Part of a small language model's weights: 2.07M parameters.
Each number is 200 + 20 x the weight over its row's rms, rounded and kept within 0 to 999. Layers, rows and columns count from 0. The size before them is the row's rms in percent of the matrix's.

# o: layer 2 attention output (transposed), 96x96, rms 0.226, rows 79-95, columns 0-95
# v: layer 2 attention value, 96x96, rms 0.14, rows 80-95, columns 0-95
o79,110,210,232,162,199,200,189,160,198,209,188,195,200,231,227,182,174,207,151,218,216,233,214,233,211,213,199,222,187,171,198,182,176,168,198,164,183,203,181,185,205,213,194,210,189,175,197,183,191,211,172,237,220,213,226,212,223,184,188,193,201,216,189,203,189,208,198,192,216,215,229,193,204,215,202,199,208,180,204,200,208,216,134,217,195,188,200,234,203,183,181,260,193,202,211,219,187
v80,104,210,163,171,176,212,170,184,175,204,179,219,189,188,229,176,193,193,208,226,207,199,206,194,185,198,217,209,208,175,201,197,178,203,216,199,192,179,229,212,197,184,163,220,216,251,234,205,213,179,183,204,160,236,231,174,209,176,197,233,218,176,225,205,220,206,183,190,194,221,203,206,200,221,165,214,194,228,197,194,204,147,178,191,219,155,216,208,213,197,177,208,199,182,215,209,190
o80,104,194,203,212,167,224,216,218,186,188,189,193,216,238,225,216,189,231,210,187,203,196,208,161,202,192,167,183,216,179,219,252,198,208,191,233,226,197,222,200,188,187,251,195,188,213,189,204,198,199,183,177,218,224,179,195,176,183,212,182,188,208,172,174,197,167,207,208,204,185,232,204,160,220,185,224,181,190,190,229,215,210,254,210,175,211,202,215,191,173,186,182,185,219,181,189,184
v81,095,198,195,164,206,216,231,187,188,167,149,210,196,173,182,196,190,206,201,185,235,157,202,212,190,177,172,177,215,185,188,203,223,246,204,205,209,208,186,225,160,181,229,203,216,225,217,220,232,201,214,184,184,201,216,225,213,216,181,199,183,205,182,193,242,193,211,231,204,195,189,204,194,248,220,225,163,180,195,180,192,194,191,217,209,213,190,217,209,197,204,215,189,187,238,224,207
o81,102,212,211,201,198,206,221,186,174,261,230,186,200,209,173,188,171,188,243,183,238,194,183,190,205,214,224,211,217,212,211,220,192,164,213,204,225,175,194,214,210,227,206,215,190,205,202,192,173,185,176,212,167,188,198,191,181,162,243,208,200,181,222,175,211,190,190,151,203,224,212,190,216,210,209,208,181,207,211,190,203,186,218,176,194,179,239,178,179,200,200,182,199,205,162,205,234
v82,093,182,205,204,179,203,189,172,202,210,192,206,206,182,220,189,179,177,198,180,217,196,169,237,244,193,195,192,203,241,215,180,190,203,209,195,195,167,148,191,207,244,200,177,206,203,190,214,214,214,237,234,231,217,230,188,229,230,186,192,215,160,198,203,199,194,208,197,201,218,234,199,194,183,186,212,180,168,185,158,226,208,198,179,178,178,188,227,208,166,216,202,188,202,185,184,220
o82,096,165,184,209,198,194,176,203,185,209,200,213,189,224,175,209,182,215,183,186,216,192,184,175,130,203,175,213,201,200,218,229,197,203,188,207,220,236,216,198,183,240,189,192,183,203,230,171,202,188,205,217,173,215,175,232,188,189,206,202,184,214,205,209,210,219,239,203,201,210,176,172,241,189,186,196,205,206,200,191,196,144,224,189,211,212,194,213,175,244,184,192,203,199,222,237,219
v83,092,172,191,187,216,221,178,231,209,250,206,208,210,210,230,160,177,225,205,203,216,198,167,236,194,218,230,214,248,199,214,198,221,167,192,191,173,241,195,183,200,164,213,181,231,229,220,185,196,167,188,214,216,197,216,196,208,218,182,199,158,202,214,207,206,206,191,209,184,222,199,167,216,200,234,183,209,194,176,193,183,201,186,195,220,191,198,224,192,214,182,180,231,208,189,219,186
o83,088,215,176,184,224,210,192,225,202,174,168,176,197,194,170,211,213,182,185,196,202,141,202,188,200,226,190,188,202,186,197,193,173,232,211,211,204,183,157,223,200,183,186,192,215,200,245,190,200,194,219,230,213,201,186,185,208,200,231,196,224,212,198,252,231,205,193,208,204,213,175,183,202,203,194,170,207,185,226,229,186,181,254,183,190,228,190,225,207,176,170,223,192,191,195,224,193
v84,107,198,184,218,219,245,235,185,192,142,194,200,201,184,214,172,180,199,200,213,202,194,192,195,214,212,188,192,194,179,187,192,203,226,186,175,240,216,194,209,229,200,188,230,197,212,191,187,205,167,212,190,199,218,193,145,201,213,201,219,194,219,260,200,199,220,225,202,206,204,218,205,211,179,228,220,186,198,206,209,176,190,173,174,195,201,185,237,185,215,156,182,213,159,217,208,198
o84,103,167,180,181,218,173,191,211,188,196,213,188,198,211,237,224,192,179,207,225,232,191,187,164,206,191,199,202,207,200,239,209,210,220,218,238,173,191,188,209,190,200,246,197,203,185,243,192,222,232,228,206,201,199,183,210,179,169,214,187,189,192,174,188,210,200,185,174,164,156,184,186,210,246,201,201,202,238,190,179,215,189,208,192,174,219,230,201,201,163,190,196,186,224,187,203,217
v85,103,198,220,178,259,201,207,192,184,186,197,209,190,193,182,198,187,158,179,235,197,190,205,209,188,220,183,209,214,171,186,184,212,187,225,180,197,246,189,220,222,205,158,188,201,202,226,226,173,205,187,211,193,213,242,209,179,215,217,188,206,208,212,185,207,173,228,183,182,176,203,200,214,255,159,176,224,179,222,186,202,211,209,177,182,203,186,193,187,232,193,190,174,220,223,199,210
o85,108,215,195,188,179,213,181,196,227,198,194,139,180,206,214,191,210,237,206,191,188,173,176,218,203,181,202,248,199,203,211,155,205,195,182,240,245,182,199,217,181,224,189,220,217,183,208,205,221,210,203,215,189,192,189,208,236,220,221,211,173,186,187,190,212,185,208,189,225,234,199,185,195,206,205,214,226,188,175,187,184,204,226,209,162,155,212,197,180,195,198,178,227,185,175,228,199
v86,096,203,168,169,204,160,222,192,198,190,232,182,198,197,159,223,194,212,189,210,185,171,186,207,230,193,203,183,220,215,204,220,231,245,208,175,206,181,219,198,177,206,169,194,197,210,216,186,210,211,196,216,234,209,185,186,203,180,203,174,213,196,190,175,167,189,172,220,223,202,159,241,221,216,204,205,207,176,215,203,218,201,207,228,218,208,176,222,222,237,160,189,195,198,224,166,199
o86,095,216,218,209,202,228,203,184,187,200,187,184,185,236,190,193,189,164,176,202,225,239,187,224,198,190,204,245,182,223,183,177,200,207,206,196,194,196,167,221,212,263,181,211,173,181,198,213,185,205,198,189,187,231,149,209,186,218,226,199,238,225,192,179,174,195,225,212,162,204,207,199,206,203,178,212,233,205,168,189,200,192,220,204,202,182,204,169,206,179,213,194,190,175,200,233,202
v87,107,186,227,198,225,211,185,219,208,224,197,211,210,203,194,190,243,186,200,188,220,159,228,195,156,219,215,195,179,194,163,169,191,196,202,240,197,175,203,166,183,176,202,225,179,189,174,211,168,214,214,224,224,179,203,201,212,205,203,223,182,204,177,190,207,169,234,211,201,217,192,219,214,241,197,197,199,237,220,175,208,189,223,197,181,190,238,187,206,164,206,211,182,190,178,230,184
o87,104,196,166,194,193,205,185,202,163,191,181,205,177,171,195,183,163,199,201,203,165,197,183,207,207,201,211,200,223,203,224,222,177,217,192,204,211,211,215,187,191,208,176,223,190,205,162,206,205,186,213,182,198,191,217,190,222,156,214,214,179,215,236,225,229,198,183,192,245,188,242,213,186,210,222,202,241,209,191,188,225,229,183,180,209,198,204,239,180,207,180,152,212,237,223,191,179
v88,088,197,182,250,191,189,212,205,219,195,207,181,219,202,188,166,204,217,185,223,217,194,215,191,170,203,197,211,192,201,208,190,199,162,205,201,146,233,203,217,192,187,179,195,211,214,194,210,168,229,244,212,204,184,204,193,169,197,207,196,168,181,200,195,164,194,216,235,246,221,198,156,197,173,222,200,182,187,205,171,218,179,208,207,189,186,185,202,230,212,226,152,207,204,179,194,215
o88,080,217,184,202,233,229,178,196,208,173,196,185,197,168,195,181,205,221,156,191,228,170,169,214,205,203,178,144,196,221,170,206,172,204,190,192,193,193,199,206,171,169,210,184,197,199,213,191,195,200,188,208,201,206,236,189,218,180,185,211,217,215,181,209,228,250,204,208,209,209,214,215,240,235,227,167,202,217,214,187,179,207,187,203,188,238,213,192,210,228,176,215,182,172,214,226,196
v89,094,205,213,174,195,202,185,184,175,184,207,214,208,191,147,179,221,217,210,220,205,161,195,216,194,247,175,193,229,218,175,208,173,212,195,198,194,188,194,166,196,183,239,214,169,212,207,171,193,220,210,179,219,198,187,183,180,190,193,199,188,219,216,191,244,182,189,173,214,204,167,192,198,207,174,243,227,236,181,228,199,210,214,205,227,188,204,183,201,226,183,215,230,215,175,211,221
o89,091,208,185,218,220,198,235,190,191,177,187,221,174,231,200,240,200,184,182,151,205,237,215,206,246,190,183,234,197,207,238,183,213,183,168,169,208,233,198,212,182,189,205,223,193,188,214,239,194,225,204,190,207,225,217,200,214,164,209,202,217,222,214,189,183,186,192,214,193,215,222,194,171,199,204,180,196,196,180,177,174,175,170,195,191,234,205,196,170,176,194,192,165,193,209,212,213
v90,090,198,194,189,214,179,198,201,223,170,188,164,210,191,159,216,238,215,182,222,187,191,186,184,210,189,204,229,208,197,180,234,196,214,228,190,177,190,217,227,181,211,192,208,173,186,187,220,197,241,216,174,193,201,176,218,204,215,176,219,208,189,182,191,224,170,220,214,234,212,210,191,202,206,158,250,180,221,188,203,216,181,217,214,213,167,211,202,206,187,194,243,207,171,158,214,222
o90,090,223,223,206,182,211,208,183,153,235,229,188,183,215,234,207,172,183,187,172,235,245,205,204,205,189,202,202,232,228,224,232,181,158,180,197,219,199,196,192,227,225,209,204,187,204,188,188,168,177,190,204,196,225,202,177,207,186,192,179,224,201,224,182,177,193,183,202,211,201,213,181,181,232,230,169,184,220,210,189,160,212,189,189,188,168,200,213,199,226,214,183,203,199,217,170,208
v91,095,197,205,181,182,199,174,190,241,191,269,170,189,200,193,215,225,223,228,199,212,209,143,161,151,213,195,230,204,191,216,177,191,217,229,197,210,187,159,182,194,226,204,183,215,200,186,213,196,175,193,183,229,207,211,173,212,184,206,168,218,211,194,207,229,207,176,200,186,193,182,184,175,211,206,210,209,198,213,170,191,231,202,208,174,192,229,193,205,201,201,200,199,192,220,179,202
o91,099,183,192,215,216,201,171,197,185,222,149,243,213,201,220,194,179,205,188,222,143,209,195,201,205,222,208,192,203,212,211,192,219,185,170,203,194,212,182,184,210,189,172,222,226,151,200,232,234,249,223,214,203,201,197,221,228,208,209,217,203,226,183,208,190,195,192,181,196,205,199,206,178,194,219,219,211,216,196,230,144,226,183,178,180,201,199,185,186,186,181,183,171,187,199,215,194
v92,117,217,211,191,195,199,220,203,204,208,202,209,207,233,189,199,201,232,187,238,189,217,178,213,172,222,178,179,194,222,186,176,183,200,204,171,185,154,202,236,196,240,227,171,208,246,201,231,210,206,211,179,206,201,202,216,196,216,178,172,207,186,217,171,200,174,205,217,184,192,188,179,209,199,240,205,208,213,200,173,209,216,159,220,176,176,230,198,190,163,182,167,234,189,174,214,192
o92,132,215,194,209,201,181,160,148,194,238,228,186,193,176,207,222,200,192,193,194,221,189,185,220,206,211,213,197,218,206,198,229,207,221,174,217,196,204,150,200,214,179,211,195,168,153,175,212,198,189,181,196,223,193,201,230,217,178,215,227,213,221,196,234,203,201,216,173,193,166,214,220,219,199,206,201,193,202,202,207,171,185,255,173,227,187,181,215,189,187,187,221,170,186,224,196,223
v93,090,220,191,199,231,223,216,194,217,218,166,232,189,181,190,181,212,184,221,185,220,195,186,171,162,200,205,173,207,207,230,210,197,201,230,210,198,178,195,167,205,209,200,198,184,206,223,194,191,230,164,200,209,238,215,151,185,194,201,183,147,210,168,198,184,166,219,184,218,200,189,211,183,208,218,222,223,214,170,182,231,190,207,223,185,243,189,217,198,202,225,211,230,202,217,207,185
o93,090,189,161,184,222,190,226,221,202,171,203,231,211,182,163,198,184,171,211,224,198,201,202,234,218,222,207,167,246,147,206,165,200,233,198,163,211,205,208,211,212,220,210,202,203,193,202,214,194,201,208,217,189,187,223,208,208,175,217,215,199,219,225,188,175,202,182,214,225,234,206,216,199,215,170,168,178,190,166,210,187,214,183,206,175,235,212,185,175,188,197,202,188,201,168,227,198
v94,094,226,183,260,197,183,211,208,208,202,189,188,203,215,171,175,212,236,185,190,221,173,203,187,193,202,232,203,216,175,182,213,150,200,222,183,206,168,185,168,247,208,214,163,210,191,195,222,177,212,184,207,194,187,175,183,216,173,207,211,200,225,232,182,215,178,213,198,183,190,236,205,217,194,211,208,226,229,160,196,229,214,211,184,197,197,196,227,190,217,183,215,230,203,206,216,196
o94,087,168,218,187,190,195,224,211,189,180,228,219,165,195,208,228,186,170,200,222,197,213,180,233,215,215,191,175,184,206,240,151,187,237,177,213,190,215,180,179,189,186,215,223,224,169,185,177,199,184,215,193,203,231,205,222,187,229,209,212,199,218,181,240,206,191,228,197,205,200,170,198,195,180,206,190,215,166,198,185,183,175,190,195,206,219,206,227,188,187,232,158,197,232,211,172,214
v95,103,159,177,201,185,219,194,180,200,191,201,187,202,240,232,202,248,191,209,217,198,176,209,223,236,178,176,194,204,198,209,194,182,174,200,187,209,197,190,214,200,159,216,184,185,214,196,167,246,203,206,170,204,186,188,205,230,221,187,210,188,185,228,185,199,191,175,207,225,171,181,201,188,214,181,214,186,228,203,211,177,225,231,196,203,197,217,237,162,186,212,232,223,160,225,191,191
o95,100,192,203,198,224,198,219,199,171,198,191,207,207,190,224,232,185,200,197,229,207,222,196,178,202,207,239,189,205,212,230,199,194,157,217,192,168,249,168,194,237,221,198,204,193,212,213,244,180,189,229,210,185,199,183,234,187,194,173,188,188,202,190,205,240,202,199,196,200,174,238,165,203,189,187,214,163,205,217,170,214,178,202,175,194,216,205,207,192,185,134,201,201,201,201,189,196